Part of a small language model's weights.
Training: a variant of SOAP for these matrices, 1301M tokens.
Each number is 500 + 50 x the weight over its row's rms, rounded and kept within 0 to 999. Layers, rows and columns count from 0. Numbers have three digits each. The size before them is the row's rms in percent of the matrix's.

# layer 7 MLP down, 384x1152, rms 0.096, rows 109-208, columns 0-63
101:528565489454441563504372497514415580586548579450583488603540542520469482534551494459491472473502428491545512446446578512469621471417476562492408521536574503526556529490510516544475505513507488
099:582552502554501509436490510416454505485464566510510512583550544543456454561441549501598538502430376482587547509464502486520504458390577483485348512454516530539479454470478489559439583596546511
093:394458568566456487479485399503482455593388539545549580501481438543581568589519448492436514486558529479444483448529458616479465424450495528458368484489465545510488514501483503461391495510505542
100:553445522562517547501408450464509542495558529529474594547552664448451430475434478522518532456489599541494478468489451610482533533454515452482628517517405341557528527545494449425507504471423510
101:488530410500555513510515465449444559532434492446492459447614416468514506533429494510521532483489524460497568503488472494454441499442609453532540515462494389444554458453460488498565485503539559
098:477511529449461444438479414485492531557456454455483484535514433508538523580496399438556545524452515539472423464566432553421403533495468584586402454532544570477526597541601526529493392482449453
098:409508508543489526468517546563600547494527558466491563595533501549509466586476572546461533438548516584574474501544527490467496454485576470538511525462372483434468557487572409430548483569425542
100:482520490488546378529501617400506431516528560546482431431517610446432484473608461568570453446498552494515521457485492499476495494471536532486463502459422436462500505550562516462567482480560497
099:510559472472496458527568446544586567506515552456376588623506522472443524536558500564545586525581502511501577500483437515552512487520442584423484536476455453559470483511556463480500467510424523
099:467496566463424563455494542478505515486509499459501562464544566572546399490503478543507485466525516516552443542435430506479633482480539524567421514482525573468475349390499435496367507471505573
098:503528532505498512519553434494433497425499529530539483538499535539538525545535619545475530454477493649547456548651500453622494563410505492514544540474465473424435481497485498484482539494492492
100:436412436514524541543492559494542485489491560460451534494614516505419437446561505493426522480519449500484519484575498466464519453481548547506489534499493433568477527526503493452501452439520572
102:501516563535459470514409413428502486470547546548503430464470463530460485484458518469419479492536548568459564517560538542422477398552511493478526497402438567417495467534485525471430518509515496
102:545353513528472425526542511509518587516468558402478521509587481456533489536490458585457492527528435561588472549540570540431497533538411603463560501458437476512431475468413482566461526568540467
098:472445480545531535434535509420517436546531550495503434485481490545529483565537499485457475500528546524490510501520477491475486501494454528423380433429515369529521457458413497524444530553522534
099:501513469491462425463627381520524542480503501549407443520463444421484430447496422505472515492565515507491524514471450395485499502525444516587542487514467534414467462448468466571490475651438493
104:444529571549526565445484559519471489570491479519531459389436463586479546557477517422467535532599553434586504493524609506551342531542580455508474476552432447589496443462581506505499546510523479
100:514539571477572538511571530557584517416402460616610528509506469485551471510455530464484498498498479533539528576478484511564501511574505455407544462549533542509498466433493397550471509478463502
098:502485556416484459508516478477498519427564589501506561491585399470565473546489540549352526501501478518575449499532502491481398516427430493558515506525498446483453479547522498451563474533471515
097:575503573528527528473522454531551592517359482494512421594578501408497522483518579503540588510483473406529574535562418540616508384492507546499494481516476478488423577592505604454538451515476471
102:516514535468532500507522542534499465450569534499487572497508573458501438479389516446602457504594512515454589567528564507450522499564466487580466453506550371496553476498519563509516534438531518
101:466552508426479476475498395490454451476508494428425535471442556562502541477469437506536564540505501464455544556531444440535492446524500525515495543435474566513499471565436499451551600486508441
099:591504536439510590502560513452460501442464487515486449522486488514466593529487424538427491504519425417459526463464459377536467491442481509484537497506483617503485434474536494588471570484483545
099:529593458468490634519444543425439530549422565514494573485538582450514448508534455426536546450440539473542541468532498392522529392407579485509526548464497448478524518518505551537458437420478496
099:517512490534488485523555491516500605488459427494405537510424427517508470549550496525489427472585482474438520505527429471468498525622541495486460429553547432451491499485570496565543474599554469
099:469464442528393578413541505404559526518529473567547501443573528595554523538418452516396416519547454553557527516472473464476526462511479532478556530501550487468557529539538427511550475481513569
100:553437498497452547435540557521571485457490497455498530444477491469540472536505421467512478579474499555535448515440447533540488578427519550484498516440483395546516515438495445466486409518606478
098:482521360489501472441422489448540505420472514503522523494511477510516492562510425502430550502566484471546532573423443466523595496478509412462535460543479483465541562429605496437572548484547558
098:513413483510516593463475553588571450483471550535417487565471437440488473490524453530527428558508539501500441508538563566437554465479413563561539469599547453463470514556416471545515601464386511
101:585446529509497668453462523522493469393523465501504458572424484529539515520461509524552464454571492475480507548501559531469565517438487589495424523413481508517481520416422479473493478553475541
101:497457500460558569483483496534500498441408491484491536512520429535484537534442538442513378448517526493486480518563447438507586517450464401430533428549462551456565412411568452466425583548488399
101:565492548523548512536533519490432468489426443526461456500565514491527552494529465506507523444399519514565535517428534578485445455552484489469549395392491553528537515497411533579518400435470450
103:559455481523503552435548535452617466596482471484566459492429470483516474480548475512481582508420461438464495510541512531476577495467493567473549453465488560543578466519531534392512498460538551
100:545554510498541501475574494496487491463477544514501433414583407548474420525594484522508444440528536456474469468442474476535563450411525457567499584502409445399470438418545452490563448520498493
099:533550577539373565501510589446480579584495477511584436578542488475418514542509531529467450509488479498488596439531453540458503577486528523474506594463595407508488426544493521470363461556475567
102:507540416549525493464498343506440488535497660532523533493496443476494475534565451442531483446465474532464464498535472424593522387457533512587517550556491473529525533541534584481530557536526490
101:448539427485529464476412528444508467616520467452454484495506390441552541562469484539464604485506482504551544534497645538504489512500541451390504480518499471573451524494449454507551576511435510
097:544573446486495442557500348451525514511482501512558437456487643521521603550414534474449524477581459539461514494477463510463551514453535555497430490417596464554457507431410531560524430434462483
096:511531419531517491499430492508496616466453529498528589552573550561496452458398582456504467529550428516416422476485528485468529513551500466513481521534470566530463488482528460578485508432478519
101:466431423501564476504444432566555446481557399526501366515543516497384469454461462463511509499464471491467492573488450505451494511541550598447463474505583421548445459579542472554465473462475588
098:534436505465495502555500524433552512433541446452450521470534513502512542517508446504465505543477459485498535515598562568517423553536503525489513509540510457467551477531544524541457552463462538
103:583563527439476458485443470465530488516499414486548513547449495523595432483505529584627428472517497464559477433513470497409536548556474502511543452397543454481555511474448589454526540489506533
099:443532540481561491570355509470554553468480495558480546600488588525507548573539528445504306509411585491461620567454547563444536523510383491554518462521439521414486559491538391499473477434585572
100:596477485434470487483499484530518555506427489569406408525598529542429472520514445473476514460485470493413487488477381495536544581520484511540550457512549444491470431535512463482533441536468485
099:513563557532535504532428509465491521454495591446495543451567588518473600461480507452527470534490574371482418489497425526401493421467489422388504548551498404509556455478441487423537438485574527
101:536523630488518579539461531456435466506506481466459483491564436506420466568472513520450529391462611493485526444472487536485528464610524569526516507579449464499516521498429553437562481503474481
103:581425427495512485505464521485481649479505406511551438529547497474492422545454621498506445526544513453562481411461543468473425565539499608447544503584458590354561418443489377488460557527535476
101:569598464461495446503510535555559455414539483509439492494410393499478408587443503530513496379509421519515467465537470539442466463449474459562417522546521587575503538489535468510508427439418529
100:548563591561546587581507391489498532510476571541508504490575518543394529511576455470566525499466552511514521522568505563559388524526428514406520422502490543558480452528482549454527492459513458
101:500427537496477450607484479495460316505624306534506509467547448488477449532447564542501454564525503489485535491502435504513521453533459507524450513505441509491420534475575551493536542434461464
102:463550479465523536458536516511492451504503549549482561558484519490363546491504350531436487528496436506468510603474474469501457499505447544591528575503544544475498518475517530459554548483362495
100:544539389490587492522456536522523424564446465448504426470543525506518500523484481485501542455474472477451458531424444460593489528490454503471480506524441492483585485563589370509436621563540534
098:536468392499522495597389541494524542375504448463534515589501458463526522464496539536511528495515457346423561537536487427541503446408566539501546555525467439488471548494442476512573496481411559
101:514452553545479566521564508553541468416415523546486496557470506504416504443561472484432589559444465452544504511546471490579478582470547421530429526524504495508411466429520532554539493500503496
104:461578479432463512497529447476490514404529569438435469490462514417491426577574485472431475484552494466510540592526440544449490632373509464526500489436552447372483564515412596402397556509396494
098:537580362537442548469415561544481550440465439555546490593475440513507517552529413571532490478531494536563506569541489437578477448482486530552537523446579572513492436443448559553496507484538492
098:491427549451534488437518494502491565435416530428546487485515540645519515437539506462547596431436492553466438570507494557559488424481511502506493458539588439540469458470441472504505545442501510
100:491476516454420491530494421421541490556531486434512558379495419457481518588575462498426428565515497451498493354442459509598436558530511529503441592532550448523486530441459500511479552546473514
102:444541466644420465506405437480483449471452441452523460580418529477513579542518511506503517453424451552414575430497467499474566476436570486503489437532524497511485511455534530510490545531475487
101:461473527519468512412442545525543462475501531444580519486512460550450551498594480537440529409506470459492534524494573509512514487434551511468508441562495469483545466567484465522473448550490449
101:504496465489483510556519498507519489500616520492537397537614486635517433546494582496428500494481451485509457463544495461517496549512468523512531505455529524487489501452507521445546452504523479
100:541474481599531403564533450515469383391538470550528503454477449503515562571501445565448460358406537450452450493455499524459515473566532560435430495522533573507450524454440549468526458510488447
102:558537603548495539488443590552595575570587484427526533484527573497501527495530455490537538515465539496381418501484474447464492445560517507506498484445577492587579472486472495597488455597549498
102:491531506472561536460589502518470443554538555570433505471456487498457439478428462535471582542515417544541494467421490556554563470467494448605499421462444431521438382513579500491490424463420531
101:521502450561568453473530613487573472505544435551365498563469500546572455518450416542616500551461543486422506431453551507418469605474444525505466491519504518484452418467470599645486465451486512
102:478374436398501511527489486501464533511520504461495502493463510519491502402472495446462422609480515496589475502430605482456522466571480553527479588485499523550542482426453571455517504461447428
100:498528568487488506541457515528461485486525452510606494510462487519514522522618523466532417531457516509470513513432502532557519478491567444477489545511609514494492546502492508453651482469452470
102:546530488541438611418459562601578538585440545565409383422463506456542594566572500496596475471520431446521467495472643500471464516515479495514466575535479429473497595506546531620508481479506496
100:457495636629583511471510490468423561534536484535479528486512545408524483403511549564386445468583538561453513508448503475444536464527518500504503436555501579446490445482511519504392540525536485
099:471448560578424406495471470525535476478547436490511508472425507511463516536553486515443518523519582569444429411512565496567527560557513526515565518465456490506568541559506529494483460455605563
096:529564635432526483469542421379498420510488541521451543534516549473485535514583555466493462437486506527520435446440558589476506515456462550521499446501540574536450545528424480512463465548488529
100:463417529550502529538470507598543470454542482556485521509522488487489515415501521505457512524425526556542432525478543462440501474451546507540548490558551438535481600398443553407492451542442452
095:392452518551417510548510503403440522557469467473529535553523524518522527616521550493484486494535593416546505558457580447504537513507507571534504492451466545439398584538572512391534588527466509
099:489488487524417521579482548492588584401507521494478541503383532473542479463471466651596512636462620507449490482585437499553436455468476554505551497548501551451402555497485440456543498475445572
101:443509485431469512563548488493583401520466488500577476467500525465494530438588484506520566495552470430529541540428563490569453481471448538438472551351587513455514465510463493541478476559509540
100:507479545520540527527467409476486573459498517547465511440455487461477546492500469427539441529542493468515546453507520433482488450483485443519526491452544481505486592478435486587492535531473511
103:529446462520563500498561510446525526533482541523577518441527428456582491497560480453463514495455532589527490516512551416446447512445521461505461529544444464409449515562485538441484422451526546
101:488604509519495542560427510529548489542488501541594497490512569466478474478511457495447538479540496447452521518610531550536496465508506500482551451533491399497443489553612454474517564618443523
099:485469473585587568526575554493494417553540430526484464507487533565538470517544578521511481469401468530536427407425489476468513540561491477573539476425519526563454550514455444548574519459511498
097:523578470465501540470464525504485522476448548580569529494506467446370472565542461493528574524497454577482565486377462418490508541534479585531541478419544462523369416470521569525518486492397414
104:475536449467540489476399502408577577476595560610592392583510446477412482504438413495412571517488538535467398444488549467553466541483504516477425468551563515504597542532532546568491508453553514
098:450502665500505469399422541499435508475518499552606535512464550504471487483454508569547616471474519525531522494483472529540517493457542517424469476545479518513461603387573427576430463576468557
099:546435472499490520571522389473559469483493492586479507579507475519518545502480481513489514460534557408509600534456514490587461458423531518496497570513518552540568621505559436415435558499466588
097:467513552498456563495549514578537491465473453478551520519494539548525581562533497560523540432542525555484494589482462504527525509450565462491511550495488435499435513469470517435394506464527575
100:485620577518441562473475553417427522485474615452470515598507511518417531506500536500509437503469568420527394505571520632446475455470496408559528452484516517436515534520556534483509454483519501
102:406481484450531506503587478481533573577558515455502450477576500525564533480459461475512487470570451564444541551424544455492496589497487475485520568443558475451428491521469473438524494524413525
102:488420461517590518444521570491372537526499558603478534429464496522471420505466474452509647531524516533518513465485480468516493436523504529560445546467516459464565426563551541565444466523537437
099:492476484475524517503487477556414425599497472570492642502515492480378554563499423430439505390533474530569508561495623489391485477606471520488489533381478572476538471416399431468477474524520526
101:499519516402545563467566478520538436416464425439478475452583542475494479455491490401643448485409493502504527505477519480520502523528556521508462526445448509497592544537570424480456442524476456
099:501526513545492505538559494532488541523496516541502544494478468457487503505595514533504422438505457510489570519508523476491511445526484558436351541573498585469486530450465475451429497454594547
101:461467570427442573469548615515581508386397568408462523566540495518427520515504556604460594481557480440489552511490604537519488544448590464477567442536448500497544518524531488431528502478444596
101:519567492513536585519550510539514438465451496431553529569521546573466491516438438560506493546622570555585521557430510447529507531511476523465507452489497458483509474542509387472638496586496540
101:491549556480529578509527473605449498436488499570540521550542483469461503471423540511437527431496460562491482476510617494533580519555449503492474454542439423545474515507590524527561420505585528
100:489645450517553455505476432489541473517507507498541502492560428472430510518464516431557457560356477458481473451483562476567533525524479500490456483437524524511612554484509437569456498639470497
100:531465419526588536506454422456543444659469476479557462471402454566555437504532571575528517523487451518421430572543596436496420487526506512427488498492456408524412470524564563557493519480512392
102:500624384486534384487433466501559479434476485511470521534598478523448636521464413592450539478434473495542448473531498493471550444424459489648482518419539547578411452470407468469571437480509607
102:485544435411484410455580503466656576521530485487490519514474518428548524493493428491605447413415521478444455581570499443560449510492525417529471457441459566491460513470478409568532464458536484
101:432505463443453466536555445517540482512475494490398403532519520496451445490519507514529519556501515266519457561441529493506533638519551597500457542476499539458541579475452446488434529574446493
097:519478538567509506505441560446580501578417472526509517546443448470501585490500441470467482462535511575460493586486500584489565510509469528453417450590497464518482558543607552480417494427488459
097:467560497487494463527506542525481584554496505505515527563376448497582444473531466498430429456512494464481510558436476556559501493467504490404460452502429461496492440531518498470573514480422413